From a checkpoint of a small transformer trained on Wikipedia.
Architecture: LayerNorm before each block, learned positions, biases, tied embeddings, normalized queries and keys.
Each number is 128 + 32 x the weight over its row's rms, rounded and kept within 0 to 255. Layers, rows and columns count from 0. The size above them is the row's rms in percent of the matrix's.

# layer 4 MLP up, 512x128, rms 0.167, rows 291-317, columns 0-127
size [ 86 101  97  94  90 100 100  99 116 104 101  92  98 105  97 103 103 111 100  91 105 105  98  95  95  95  93]
[[ 83 161 158 132  81 119 200 133 105 157 132 148 165 158  87  40 130 127  92 124 158 112 101 108 134 125 120 122  91 123 117  98 156 128 110  93 123  89 184 136 164 126  91 187 116 156 147 183 156  85 153  89 133 101 174 149  74 190  86 147  89 189 120 121 125 107 144 149 149 117  58  79 147 129 135 132 159  88 118 137 157  82 180 134 128 103 101 150 111 149 115 131 147  97 184  93  63 127 111 104  77 153 116  94 145 132 163 139 127 135 105 107  65 116 139 180 153 137 120 202 154 119 182 159 150 128 179 102]
 [135 136 136 124 126 146 157  67 100 200  44 155 107 158 147 136  90 112  95 139 174 143 114 146 127 114 108 143 119 133 115  90 109 142  95 117 124 125 126  58 150 125 141  83 118 109 130  78 100 132 180 143 160 102 128 105 100 102 160 197 129 135  62 151 131  93 107 115 171 126 143 146 137 171 127 184 134  64 172 155 154 166  94  83 146  70 143 153 144  76  93  99 110 124 149 181 156 181 184 183 111 117  90  78 110 149 150 150 158  91 167 146 152 163  97 145 137 147 213 100  88 124  83  96 108 113 142 143]
 [ 55  70 124  88  91  95 140  94 112 114 110 152 165 167 108 141 139 175 111  64 173  91 138 135 126 209 180 130  53 142 153 133 122 159 162 106 138  94 168 103 107 131 134 140 119 125  61 183 106 129  93 121 149 167 123 120 136 123 202 163 118 174 159 130 174 146 116 122 151  69 133 114 123 134 111 164 133  68 153 167 122 165 103  92 117 114  99 172  61 101 133 102  90 142 133 108 124 154 147  81 159 136 123 133 130 140 142 139 152  63 128  79 116 111 123 166  82 137 142 148 149  76 202 122 189 138 138 130]
 [ 93 128  70 188 106 223 114  53  98 121 128 187 123 171 110 118  99 105 161 140  75 146 110 121 159 125 121 146 112 120 121 124 156  96 156 174 162  95 152 101 159 129 144 105 143 157  99 113 148 132  81 138 108 117 149 122 159 116 103 122  87  65 150 119 154 104 144  83 116 147 109 150 109 168 153 127 124 133 160  83  77 197 162 112 149 168 148  97 134  85 116 143 106 154 150 120 107  99 150 176 129 113 104  35 158 140 156 102 143  98  73 175  86  84 124 117  69 142 184 143 122 193 151 181 145 154 131 104]
 [120 111 103  87 171 132 143 143 181 109  84 173 122 115  67  75 140  87 117 161 147  94 156  65 169 153 129 144 178 133 168 122  99 150 140  99 126 116 132 108 196 202 133 155 161 130  91 119 140 125  74 117  93 125 150 116  58 144 121  94 111 166 119 129 169 108 193  54 130  96  79  61 159 180 128 163  93  76 146 102 163  91 163 170 110 159 124 126 146 141 131 143 137 177 142 111  82 108 148 151  99 161 164 120 176 132 148 144 153 114 162 120 114 124 115 138  65 122 102 174  94  72 120 164  99 111 151 114]
 [186 116  83 118  87 164 104 121 111 141 103  91 102 131 102 114 110 166 168 115 146 132 137 125 132 119 109 179  95 155 157 104 168 228 141 157 132 136 154  72 166 125 153 143 122 110 136 161  94 153 165 111 137 174 140 183 144 137 215 122 106  87 122 116 123 105 134 111  99  87 118  85 116 127 138 183 179  86  75  96 111 182 218 137 106  53 154 107 157 137 137 117 120 141 185  48 144 122 115 138 130 134 137 113 168 131 119 115  80  91 128 147 116 118 114 186  74  78  97 134 149 135 154 146 106 160  99 151]
 [172 113 121 178 131  70 138 164 143 136 175 123  78  87 128  95 103 110 129 190 102 105 123 131 117 142  68  61 134 164 147 159 103 112  97  82 197  82 145 118 140  75 142  97 143 134  71  96  97 127 145 135  84  70 181 118 105 178 136  69 109 137  88 130 115  93 171 107 111 114 168 158 161 165  96 121 140 135 106 141 141 107 135 193 143 169 148 106 149 126 139 115 103 188 167 160 111 173 131 160 134 111 125 101 179 162 152 159 107  79  99 160 125 120 196 104 112  82 133 195 118 128 142  70 138 139  88 145]
 [115 162 108 147 133 125 137 146 108 112 172  88  85 117 134 160 158 164 174  95 153  82 129 171 136 156 127 106 178  26 150 141 144 135 161 133 151 158 118 118 117  87 218 103 129 105 125 112 117  61 137 165  90 119 124 103 173 106 114 101  86 127  92 127 138 108 145 159  98 116 128 144 108 113  17  93 119 165 124  83 100 173 134 190 129 171 145 142 130 137 146 105 146 179 143 111  70  82 158 136 100  66  93 107 164 156 131 131  80 149 123 139 135 145 156  93 172 126 104  94 176 156  81 157 102 153 174 110]
 [171 126 131 132 144  96 136 102 146 146 128 145  90 131  86  91  45 143 154 116 127 121 158  61 145 159 134 155 111  96 119 150 121 135 187  55 107 164  99 121  74  72 192 119 128 153 146 124 151 127 128 138 141 156  78 144 128 109 172  91 143 116 156  91 104 110 218 200 102 179  66 169 192 126 111  88 131 155 135 137 153 167 149 101 128 135 166 101 138 138 141 190 113  71 104 121 126 193  80 110 134 128 123 144  57 149  78 145  97 136 101 147 142 163 100 122 119 189 100 126 133 115 181 123 121 122 130 125]
 [108 142 143 112 161 142 190  95 119 131 116 144 133 127  93 110 120  62  83 131 180  55 159 115 158 153 120 120 102 137 165 218 119  91 146 152 135 102 145 100 167 144 150 113 135 100 119  97 151  90 157 122 103 137 115 182 118 144 102 131 144  77 149  66 124  62 139 145  99 110  61 177  88 195 130 169 145 192 203  72 137 143 134 123 204 138  99 148 102 140 138 132 134  99 161 109 113 108 173 118 107 145  96  93 139  91 157 142 136 146 104 173  99 115 104 154 103 125  43 123  85 156 124 149 137 161 147 138]
 [115 119 157 142 132 131  68 154 171 177 200 165 130 127  90  87  73 106 102  96 182 138  78 134 161 150 121  72  96 156 111  97  81  55 121 139 178 101 109 117 146 158 144 189 100 174 144 113 140  32  93 148 131 170 133 153 127 116 102  90  79 138 121  93  84 127  99 116 133  96 125 173 147  75  94 160 122 130 126  99 164 110 135 157 164 104 151  91 140 158 165 103 142 146 175 157 116 123 137 204  86 113 215  95 140 171 132 124 128 137 120 118  94 101 147 115 114 158 152 118 145  93 144 117 165 138 126  82]
 [140 137  88 191  99 115 113 144 203 103 118  88 147 135 130 132 170 148 154 135 160 112 159 131 128 169  65 135 129 125 162 159  63 185  86 102 103  98 147  92  95 118 128 132 121 151 114 141 144 107 122 142 161 160  91  80 110 169 160 133 168 115 110 139  85  61 139 149 145  22 182  72 127 184 139 137  87 144 187 128  87 103 156 130 170 171  95 162 144  92 122 120 126 138 142 142 130 108 149 154 113 102  72 138 177 149 122  98 121 127 166 132  98 147 160  75 122 136 153  99  97 110 203 131  52 148 116 122]
 [143 123  76 140 176 117 119 136 104 141 105 130 160 151 134 157 115 162 148 151 146 155 117 158 148 150 176 114 148 108 133 124 181  95 142  92  67  50  90 117 131  46 135 110 148 144  77 177 128  80 162 178 155 130  92  95 183  95 154 156  91  70 137 117 126 155  79 120 134 117 209 181  94 158 130 129 159 132  90 114 136 171  65 128 140 130 189 110 118 153 130 151 161 140 110 123 190 117 178  99  92 125  86 104  68 170 119 111 137 174 111 106 132  83 138  83  66 127 112  95 133 139 142 153 176 135 166 120]
 [100 141 135 138 153 108 123  94 109 170 126 132 108 135 177 160 140  89 184  94 145  92 158 148 159 122 171 139 119 164 124 166 152 159 111 120 174 102  94 153 124 132  91 114 145 131  48 175 104 102  80  66 165 147 162 129 178 116 156 105 135 102  89 183 117 149 234 134 131  86 111 118 152 159  74 122  82 119  83 124 155 130 157 105  90 139 128  96 132 117  37 179 118 122  83  71 150 149  84  66 123 156  88 149 129  80 123 115  95 149 136 185 131 130 126 112 145 184 123 125 109 128 177 106 177 112 102 125]
 [115 178  98 127 216 138 122 130 142  90 145 169  98  79  77  82  84 124 110 118 149 151  71 143 121 126 144 112 118  74 221 134 138 112 105 116 103  98 147 116 176 127 118 146 129 142 174 138 157 120 128 175 126 134 118 140 164 131 152  92 138 106 169 150 137 116 197 161 140 122 137  91 141 100 122 112 168 151 106 114 134 178 131 151 105 134 127 132 197 105  99 136 143 159 112 100  77 126 140 138 231 126  99 154 212 163  86 122 133 157 153  47  67  88  99 114 126 117  61 107 129 129 131 101 147  93 128 151]
 [134 148 139  92  77 125 102 133 136 160 135 141  86 180 123 130 132 158 125 163 115  60 175 130 152 102 117 130 101 154 141 164  50 127 112 146 201 135 172 136  99 108 124 126 165 146 126 165 119 160 152 112 125 101 160 164 143 100  94  75 123 164 136 172 176 117 118 137  95 126 115 131 119 143 174 108  72 150 161 115 148 164 104 113  74 130 143  85 116  51 184 205 108 109  81 141 100 113  94 121  62  69 142  80 145 144 162 165 117 170 173 135 112 182 148  96  56 102 161  93  98 102 112  78 100 143 123 149]
 [131 155 148 131 157 147  71 162 127 145 125 123 136 124 145  66 141 123 120 215 153 158  80 145 149  96 105 160 136 108 157  96 155 114 178 118 167 142 161 199  92 145 117 144 111 167 122  76  88 103 107 158 155  93 147 126 200  86 147  65 108 125  89  81 104 155 150 128 125 130 142  85 115 123 157  68 168 140 136 117  54 118 136 144 153  89 131  98  87 141 136  49 141 140 156 116  90 144 203 127  80  95 128 109 136 129  88  95 125 159 105 139 119 127 149 190 129 201  85 134 119 131 121 205 128 146 153 146]
 [140 113 145 130 134 132 125 119 108 126 130 101 172 115  89 108  59 120 139  91 105 163  72 125 113 154  99 140 116 110 177 110 159 105  81 143 124  94 145 179 162 148 118 196 114  93 190 145 152  71 144 157 182  91  94 117  73 103 117  93 125 248  89 113 139 104 141 131 119 136 135 180 117 108 140 136 130 109 142 120 183 137 191  99 111 162 132  72 119 128 114 186 122 142  99 156 123 114  83 171 144  58 122 117 137 176 134 138 169  93  93 110 163  82 134 140 142 129 165 103  94  84 112  93 186 179 152  96]
 [137 153 142 238 127 148  99 171 131 136 116 138 150 140  93  83  83 129 152 117 152 115 135 140 151 108 138 157 118 137 143 107  76 149  88 118 104  89 126 108 111  71 141 125 174 168 126 161 142 110 141 105 172 137 203 101  93 112 156 118  83 125 171  79  99 167 115 173  55 142 176  73 175 126 125 124 117 164 150 145 191 119 104 148 144 111 151  98 102 145 120 171 176  95 124  96 131 117  91 136 143 135 129 156  73 171  79 129  69 112  69 156 106 139 164  47 196 173 107 139 105 103 131 143 112 117 102 142]
 [ 56 148  83  85 157 135 126 149  47 203 109 163 161 117 123 118 171 118 125 136 118 115 115 102 141  90 124 107 150  98 214 137 120 136 103  98 158 162 152 136 108 129 148  82 107 200 152 182 104 138 102 110 113 147 159 164 152 136 156 128 138  90 142 101 183 126 152 127 130 132  94 110 189 181 128 156 149 144 155 137 129 108 130 106 122 182 177 100 115 139 141 173 155  97 120  94 127 113  74 118 130 122 145  68 133 121 126 164 153  97 144 177 106  89 100 110 129 146 117   8  99  95  86 182  79 116 139 123]
 [123 127 134 165 121 128 164 128 141 150  91 143 189 107 112 165  70 115 139 142 105  81 119  96 105 101  51  92 165 150 147 129  98 123  90 127 127  93 146 178 147 106 149 138 158 127 154 128 171 109  89 129 181  96 121 153 109 177  68 143 157 118 100 185 167 101  79 144 118 126  79 142 139 120 192 182 129 142 134  93 105 165 110 100 164 129  69 111  91  67 134 142  86 154 116 151 149  79 120 133  93 110 120 129 141 117 174 152 123 178 109 214 144  85 116 108 183 155 138 169  41 128 163 133  97 136 192 133]
 [ 55 145 105 159  97  98 135 114 146 171 101 101 132 149 105 137  85 117 180 140  94 141 141 117  65 218 153 173 140  92  84 115 159 141 152 143  83 192 127  76  96 118 214 136  98 143 144 158 148 115 129 159 150 133  78 203 111 100 120 122  90 138 113 157 133 104 113 135 104 173  89 163 140 118 135 104 191 129 110 153 159 103 164  73 113 129  86 114 149 133 152 140 113 146 107 125 139 121 120  93  85 117  98  47 152 188 165 170 139 158 119 123 143 109 159 131 107 101  97  72 131 103 153 192 126 110  84 153]
 [ 88 153 149 185 111  96  78 108 103 125 146 128  93 122 108  93 166 171 110  85 199  53 164 173 129  77 134 145 138 147 132 160 120 129 115 134 141  96 103 134  66 137 165 165 164 105 181 124 102 134 142 158 166  70 110  83 157 115 161  78 117 158 127 138 128 153  67 134 172 138  90  96 145 172 180 163  87 140 152 148 145 110 168 197 156  97 123 100 106 120 146 122 144 101 130 144 145 123 174 109 155 124 151 157 209  95 132 116 103 153  92  83  94  92 105 142 150  54  72 114 136 146 107  78 146 163 127 101]
 [116 118 167 168 139 122  74 147 168 144 115 171 119 120 145 134 109 205 144 143 168 174 152  98 112  64 140 110 109 124 196  93 124  89 117  60  77 143  98 159 139 139 175  88 113 147 104 119 118  36 165 106 106 107  64 114 205  89 151 107  99 114 115 126 167 104 134 129 114 125 120 199 121  98 116 129  98 122 168 150 141 142  65 120 151  77 140  73 170  98  78 160 148 141  88 136 129  70 114 141 118  84 116 170 156 105  99 164  97 128 130 164 105 156 119 133 173 131 100 166 157 149 170 155 124 132 147 168]
 [165 118 124 103 153  97 189 145  63 126  66 235 132 152  69 135 139 128 116 136 102 167 149 136 102  97 148 130 112 153 155 133 124 147  98 161 116 106  88  80 112 160 109 153 182 115 104 140  79 125 108 127 125 123 166 192  92 155 125 145 145  92 153  39 144 156 128 175 119 131  87 184  71 178  92 100 106 116 137 132 204 120  94 171 163 143 128 162 125  98 103 168 136 125 125 126 102 141 161 160 164 147 111  70 148 162  64 155 103 145  96 159 111 121 121 105 131 133  95  83 112  92 146 146  80  91 113 136]
 [ 84  91 121 191  97 145 114  73 118 132  82  57 167 176 123 104 131 162  92 102 145 152 135 142 219  41 140 107 171 144 169 153 156 141 179  94 108 104 109 153 146 144 182 151  97 124  93 128 109 110  94 123 158 116 110 159 154 118  83 124 113 130 155 132 127 123 138 135 145 178 112  85 139 146 103  96 151 176 139  75 185 118 100 119 168 117 130 122 173 166 140 129  69 108 126 125 116 127 200 120 105 149  89  95  72 172 101 143 121 147 117 164  89 122  76 123 118 146  73  65 158 133 140 187 118 168 107 136]
 [134 153 160 139 154  87 130  69 135 114 146 112 124 133 178  83  73 172 114 101 131  88 194 174 172 102 134 125 128 128 111 103 203 135 132 136 173 110 142 133 147 133 105 133  85 149 100 100  83 108 115 139 159  78 146 164  94  89 135 152 128 153 111 150 199 151 182 161 145  88 154  91 162  89 136  92 126 182  84 118  67 120  61 148 101  99 123 138 104  96 143 125 121 120 118  85 137  97  97 100 131  94 161 121 127 137 138 176  82  63 167 122 135 207 169  72 137 183 132 156 112 107 191 118 134 126  87 163]]
# layer 4 MLP down (transposed), 512x128, rms 0.0425, rows 291-317, columns 0-127
size [ 94 116  92  84  87  89  94  96 113 102 100  98  99  95  99  97 100  99 103  82 105 103  92 103 102  99  99]
[[137 140  93 181 134 135  98 123  87 142 130 133 183 135 106 148  73  90 143 124 169 144 181 112  98  82 164 154 105 122 175 165 200 124 102 112 109 123 120 101 121  85 134 168 173 102 101  95 122 113 171 136 120 151 111 141  97 126 161 145 141 135 112  71 168 171 132 121 158 219 131 125 139  75 113 118 171 170 108 124 111 110 133 120 113  82 172 122  39 148 117 128 153 149  71 132 187 131 142 122 128  77 148 127  78 149  69 157 169 122 139 141  94 138 178 155 125  70 164  51 109 128 148 139  81 187 115  99]
 [ 96  91 121 114 136 125  85  93 144 100 155 123 165 111 152 122 139 165 120 101 136 152 151 117 136 112 144 115 123 160 123 138 126  93 127  83 122 151 148 118  98  80 145 169 120 189 163 119 177 109 132  73 148 177 136  91 101 140 123 219 176 160 147  78  86 115 163 159 112 132 135  48 133 128 100 121 112  45 179 144 127 102 152  93 209 121 132 116  87 137 100 101 157 160  99  85 128 129 127 210 123 107  41 103 134 112 175 117 163 139 138 155  76  97 103  99 177 108 185 164 138 167 155 123 147 136  88 136]
 [ 97 132 159 200 218 128 152  67 129 163 134 187 178 103 161 116 150 158  81 138  74 127 149 153 141 181  95 140 151 135 110 126 157  62 110 101  87  81 163 129 136 133 172 135 144 124 147 123 143 128 136  87 106 151 110 105 140 183 149  81 100  68 105 134  57 155  80 122 120  64 154 135 163 136  88 140  56  82 151 135  81 117 119  95  92 102  96 150 180 139 158 119 130 122 123 164 165 156 129 101 195 115 126 124  77  94 117  86 182 167 118 124 150 137 146  96 150 106 122 150 160 111 126 127  98 131 170 135]
 [154  94 200 141  83 116 113 144 132 122 106  87  87 161 151 109 110  86 118 115 106 131  91  93 185  89 171 166 131 184 155 149 145 143  82 121 143 143 121 100 101  65  65 184 137 153 200 133 156  63 128 168 160 163 131  61 108 106 115  96  69 144 125  93 121 153  88 148 124 210 161 119 173 139 103 128 109 133 119 120 143 104 164 130  73 106 121 131 120 129 112 129 198 133 103 173  77 129 141 160 132 111 114 105 105  98 129  71 116 112  97 187 166 175 123 118 181 117 123 119 134 157 125 165 185 145 100 150]
 [108 101 113 138  80 167 113  97  69 116 176 107 117 181 141 161  88 226 113 137 166 122  78 125  99 176 146 100 110 134 193 134 127 137 120 153 117 154 127 102 122 120 122 124 108  89 123  92  95 110 140 138  95 149 177  88 136 148 129 144 141 102  96 131  75 121 106 132 121 148 100 180 114 109 191 140 149 141 134 113 141  79 128 112 161 108 106 152 104 182  88 108 147  55 151  93 114 115  65  63 184 147 110 196  88 171 124  55 105 126 138 169 179 135 141 136 136 103 133 111 119 159 162 155 166 107 152 203]
 [120 146 151 124 108 160 148 155 183 165 150 118 129 157 163 118 146 154 140  93  65 123 114 111  79  96  94 134  72 147 118 139 108  61 130 131 217 112 153 177  81 101  88 135 125 137 132 143 169 153 125 117 124  56 148  52 125 127  89 116 142 111 203 155 116 124 155 131 131 103 163 163 146 146 119 142  78 155  78 136  92 119  76 176 160 138 100 120 102 113 116 157 118 132 142 136 138  78 114 121  76  85  99 171 110 149 108 118 162 166 112  86 183 165 101 134 155 158 177 174 101 109 138 164 180  65 119  67]
 [130 154 145  92 151  98  96  81 153 145  60 125  58 119 164 175 188  52 118 120 102 163 115  99 102 103 173  99 147  50 139 145 134 130  71 150 117 121 156 169 154 193 118  87 141 143 182 125 108  75 126 154  84 139 158 124 123 141 133 153  86 129 152  80  77 151 120  80 145 214  90 133  65 155  95 151 138 125  91 132 134 126 143 139 159 115 118 127 195 169 192 127 175 151 118 118 134 155  84 102 129 121 133 117 147 145 123 129 104 130 111 100 170 114 148  75 150 124 145 111 117 185 117 157 113  82 120 171]
 [134 125 150 114 128 103  65 158 134 154 116 178 139 220 108  69 112 107 122 104 115 194 186 104 155 121 137 164 114 155 110 103 105 135  55 105 124 109 158 114  97 165 150 156  79 132  59  86 196 134 106 109 112 157 202 142 136 198 178 111 123 130 129 154 174 159 164  86 187 116 136  87 158 134 161  98 132 147 136 100  71 140 113 130 122  91 152 122  64 106 155 100 126 128 136  76 140 112 141 114 152 151  96  93 134 126 158 113 129  98 124 124 129 150 105 148  55 164 122 150 137 140 188  82 131  91 114  94]
 [150 162 132 189  96 155 145 153 170 173 137  69  76  96 127  88  93 103 144 139 176 132  72 116 133 156 136  92 121  88 151  98  88 127 131  92 200 130 131 140  95 144 185 166 118 134  91 139 147  72 121 109  90  94  62  67 147 145 155  85 132 131 139 130 117 142 229 165 136 127  95 117 140 117 137 150 130 126 119 114 159 166 131 147 181 162 189 113 144 132 139 124  51  72 130 198 123 161 139 113 129 122 118  70 113 170  74 145 125 136 106 157 128 112  87 148 127 147  87 150 139 128 133 126  50  95 121 151]
 [131 126 126 127 142 148 139 105 148 162 151 100 133 123 109  99 136 155 164 122  71 125 143 147 112 113  95  96 202 105 116 166 160 128 158 112  92 144 148 127  82 109  82 124 157 140 189 145 112 169  96 132  89 157 126 110 128 107 141 119  15 150 168 136 158  85 160  66 108 102 111  97 115 120 133 180 102 101 156 154 142  64 126 152  56 124 163  58 109 134 156 139 144 179 182 181 174 159 115 105 115 118  91 153 123 155 132 160 107  58 145 143 212 165 153  74 146 108 131 192 118 149 110 143  99 122 124 112]
 [139 132 104 129 138  99 178 115 110 138  57  83 175 170 162 107 185  98  84 128 113  80  97 158 123 169 121  98 103 146 127 127 102 148 132  81  84 116 174 138 113 152 140 146  66 133 180 115 116 152 111  89 121 167 135 160  80 109 153 163  66 103 123  89 126 139 137 164 158 116 106 112 113 179 128 142  97 168 187  97 139 136  75 138  96 126 182 157 101 105  66 169 137 111  67 139 165  99 129 165 142  93 129 230  82 129 115 116 110 156 147 118 151 158 111 133 205 106 126 147  58 145 176 135 115 137 126 113]
 [137 114 104 195 151  82  99 103  69 136 165 136 131 122  91 176 134 115 121 101 180 167 129 159 100 155 101 163  68  87 142 128 197 114 158 171  70 110 114 218 102  90 171 168 131 131 150 149 140 112 125 128 112 126 132 133 173  87  67 151 110  91  70 119 126 135 110 135 153 162  79  66 117  94 148 119 131 138 181 148 107 111  92 161 107 151 155 191 120 154 150 191 147 160  68 148 145 126  97 112 173 105 122 150 156  94 143 138 119 111 181 122 169 125 172 157 139 120  79  75 123 120 146  95 103 108 102  83]
 [138 178 169 137  81  56 103  90  99  75 122 156 137 145 166 129 168 124 100 145 185 193 104  92 130 122  76 139 140 109 132 173 123 132 137 131 145 127 126 126 131 128 143 138  95 144  94 102 210  74  91 104 212 133 116 158 146  96 137 107 144 144 154  84 100 148 151 128  73 135 159 107 184  84 128 115 117 181 158 107 136 129 140 127 106 108 134 157 150  80 194 102 136 167 107 157 155  76 126 111 107 133 124 128 133  92 138 163 176 126 192 104 168 177 140 148  42  56 117 132 116  80 117 154 113 119  94  96]
 [ 86  85 151 136 125 131 129 106 107 169  69 195  97  94 108 102  84 134 100  99 176 128 100 136 145 196 135 161 143 137  78 124 152 148  92 111 157 141  97  98  87 139 110 107 137 124 127 146 142 133 146 186 159 186  80 176 107 126 120 104 127  80 139 109 143 122 117 124  87 101  73 122 124  97  84 109 121 139 143 172  79 103 120  68 156 165 140 180 104 125 147 112 183 189 143 158 139 162 204 139  25 122 121 145 171 160 116 130 153  98 185 158 143 146 112 144 101 180 144  75  98 103 150 159  97 139 115 167]
 [129  90 154 119 114 133  88 149 150 115 116 144 112  41 112 136 167 141 107 123 150 112 139 171  89 128  39 102  79 117 154 114 164 145 117 190  32 186 112  97 130 147 140  99 148 151 197 172 142 133 149 128 182 134 126  92 139 141 157  49 132 125 113 125 133 129 121 110  99 154  98 107 119 136 103 167  54  68 154 149 127 132 156 120 115 125 124 112 204  84 133 138 172 145 123 200 167 170 147 136  74  90  90 161 121 144 142 138 140 138 135  90 131 103 156 133 120 161 175 178 143 104 174  91 104 103 110 115]
 [136 109 116 185 158 233 150 165  81 121  74  94 128 108  84 127  56  67 106 154 130 105 108 128  85 152 126 148 154 145  91 124 163  83  48 168  58  85  81 156 162 102 165 166  95 131 140  95 153 115 127 132 139 155 114 119 135 145 100 145 120 150 104 143 123 104 163 103 130 117 166 162 145  91 181 153 176 109  81 173 116 131 101 208 139 123 143 132 131 122 116 135  83 121 135 130 115  94 100  74 189 173 122  96 133 108  95 103 135 115 147 107 152 141  90 107 215 128 104 133 128 149 167 127 137 130 153 114]
 [ 75  84 129  85 157 156 144 126 113 142 186 130 192 194 184 130 171 137  96 160 173  98 179 171 159 105 162 128  60 172 108 131  91  34  74 116 144  76 124  88 104  97  89 118 120  72 171  93 130 157  98 145 161 166 116 144 170 115 123  95 122 137 189  92 143 111 160 117 108 136 148 117 162 117 130 124 118 168 110 181  85  90  85 166 180 164 133 137  74  83 140 148 145 174 123 105 165  98 127 138 130 136  88  77 163 122 136 148 110 133 117 125 142 134  88 107 107 148 175 119 160  97 139 126 105 158 128 140]
 [177  97 122  85 160 160 146 174 147  92 141 120  56 146 113 163 129 114 117 167 113 119 108 148 171 176 139 128 163 190 125 177 119  69 117 150 123  96 102 113 205 167 103  66 128 147 128  99 145 134 157  51 157  94 133 108 142 132  87  87 101 165 111 160 213 170  93 141 106 112 140 164  94 145  74 143 164 116  96 121  86 158 123 111 214 146 115 166 104  96 115 192  91  95 124 103  98 128 130  94 102 157 135 119 112 127 156  63 115 134 155  95 121 132 118 120 122  65 183 108 109  99 138 131 134 147 141 112]
 [ 98 160 108 149 172 168 160 114 139  47 144  91 146 168 120  95 137 127  67 119 133 129  77  76  96 146 143 209 114 134 145 139 168 130 106 186 166  95 124 143  83 190 118 155 136 129 144 153 122 148 153 106 105  81 181  92 109 139 107 136 128 179  73 129 140 137 108 118 131 164 133 130 156 122 158 176 143 157 125 139  26 148 151 130 165 104  90 115 114  68 135  76  82 115  99 129 108 145  93 126 109 152 106 151 131 202  93 180 100 135 132 120 166 106  86  97  41 139 137 154 139 167 163 118 135 134 120  98]
 [202 120 149 124  94 114 185  59 144 138 120  91 152 106 191 168  45 154 163 130 212 186 107  88 154 100 150 140 114 106 110 162 150  95 152 157 159 137 147 168 154 132 153 193 160 128 100  94 133 204 116 167 151 151 160  64 119 139 106 165 116 175  98 124  50 135 138 103 115 147  62  90  93 141  97 123 142 166 118 117 157 118 109 131 128 113 102 157 113 142 107 117  80 159 116 153  71 134 118  86 123  88 132  84  93 100 147 124 156 110 129 164 166 114 137  86 153 107 154 148 104 137 144 120 129 150  77 125]
 [132 128 173 129 187 195 116  94 190  96 157 164  84  92 101 122 131 124 113 126 126 187 138 133  95 164  91 145  93 141 103 111 114  71  99 161 149 114 123 153 166  92 144 198  89 119 122 157 130 120 114 144 156 141 128 122 102  79 112 133 163 132  97 100  94 220 120 145 155 147 128 171 171 140  68 166 124 179 127 136 121 122 119 113 166 104 104  85 198  64  82  85 100  52  67 114 141 135 141 111 161 130  83 114  85 109 112 101 130 135 139 189 154 144 144 117 114 199 105 137 143 137 139 145 130 118  73 114]
 [153 151 114 122 102 130  96 145 172 113  99 108 109 129 101 106 159  87 141 120 149 102 108 119  75 135  94 123 191 129 101 121 146  60 125 131 164 151 102 131 130 107 168 148  75 121 162 140  46  75  93  91 137 137 212 120 108 117 132 136 168 155 130 210  62 112 181 142 143 151  94 144  98 150 155 157 117 133 127  69  89 121 211  91 157 173 116 109 137 128  97 121 119 117  93  73 132 148 155 185 138 129 147 103 101 132 124 109 171 176 116 146  95 109 165 142  40 139 139  97 202 138 111 140 159 156 114 137]
 [133  87 125 105 137 176 196 148 148  92  94 119 140  96 145 168 101 102 173 120 104 153 144 124  84  97 136 122 151 151 115 153 135 114 102  93 123 180 134 128 145 150 148  95 134 127  30 164 125 161 104  51 117 171 113 138 146 109  89 181 140 150 128 101 125  82 219 136 119 142 160 116 100 129 122  60 109 116  93 101 127 122  97 108  84 128 108 146 156 168 129 118 110 134 113 128  54  77  92 138 154 128 144 141  75 155 105 177  79 118 155 157 166 134 187 141 114 172 198 118 186  94 162 128 169 125 183 120]
 [ 69 155 153 137  96 186  83 103 108 190  95  85 147  58 120  97 127 130 123  94 203 122 171 134 132  89 175 157 173 154  52 118 134 113 153 107 158 110 122  93 101 171  81 139 150 132 113 117 103 101 175 149 164 149 124 165 120  99  97 127 125 137 141  72 164 128 134  80 101  77 162 120 104 139  87 173 121 115 179 175 129 171 131 141 143 154 142 153 132 100 141 115 113  92 167 110 168  70 119  93 132 126 176 138 120 201  73 121 168 108 117 155  84 136 114  82 135 167 200 141 155 111 119 129 165 129 109  86]
 [150 143 149 176 137 128  92 147 127 133 109  56 143  71 103 179 139 176 125  79 141 132 106 123  60  85 145 147 126 141  92 141  87 107  65 188 136 172 145  98 147 136  95 114 105  87 106 164 150 138 130 139 156 109 203 110 122 130 131 123 160 110 107 119  86 106  92 122 113 158 181 130 105  81  97 144 112 107 100 123 102 126 170  96 125 182 154  75 115 173 160 159 104 163 177 150 132 100 103  60 120 140 110 113 170 193 165 140 107 101 135 131 133  77 103 103 198 157 140 178 190 184 166 107 131 127 157  85]
 [178 156  68 168 119 146  82 158 170 145 146 138 147 158 136 163 125 214 211  82 131 137 133 122  66 128 140  93 142  53 113 112  84  88 124 159 118  99 149 137 119 110 151 121 157 145 125 137 140 132  81  99 117 119 137 145 112 162 162 114 165  94 160 163 123 120  84 125 144 127 113 164 115  88 125 109  76 185 116 185 108 161 113 108 118 112 128 150  93 123  96 145 162 167 158  48 129 119 158 107 197 137 177 148 147 103  54  84 125 147 189 148 111 138 107 132  70 130 124 145 107  47 155 128 121 125  98 115]
 [128 121  98 152 166  80 145 184 169 117 116 102 152 159 128 150 104 102 154  74 115 139 110 141 108  89  79  67 114 115 166 157  86  90  78 130  53  65 139 142 154 157  86 129  90 121 172 142 181 211 131 136 152 132 136  97 112 130 118 152  97 142 154 106 117 173 150 110 156 176 154  88 138  92 153  71 119 114 122  99 152 161 135 133  97 116 141  74 143 139 116 154 130 137 126 136 103 169 162 144 106 139 104 184 111 188 134 114 164  67  74 196 134  87  44 139 134 124 132 164 107 147 181 139 139 127 154  78]]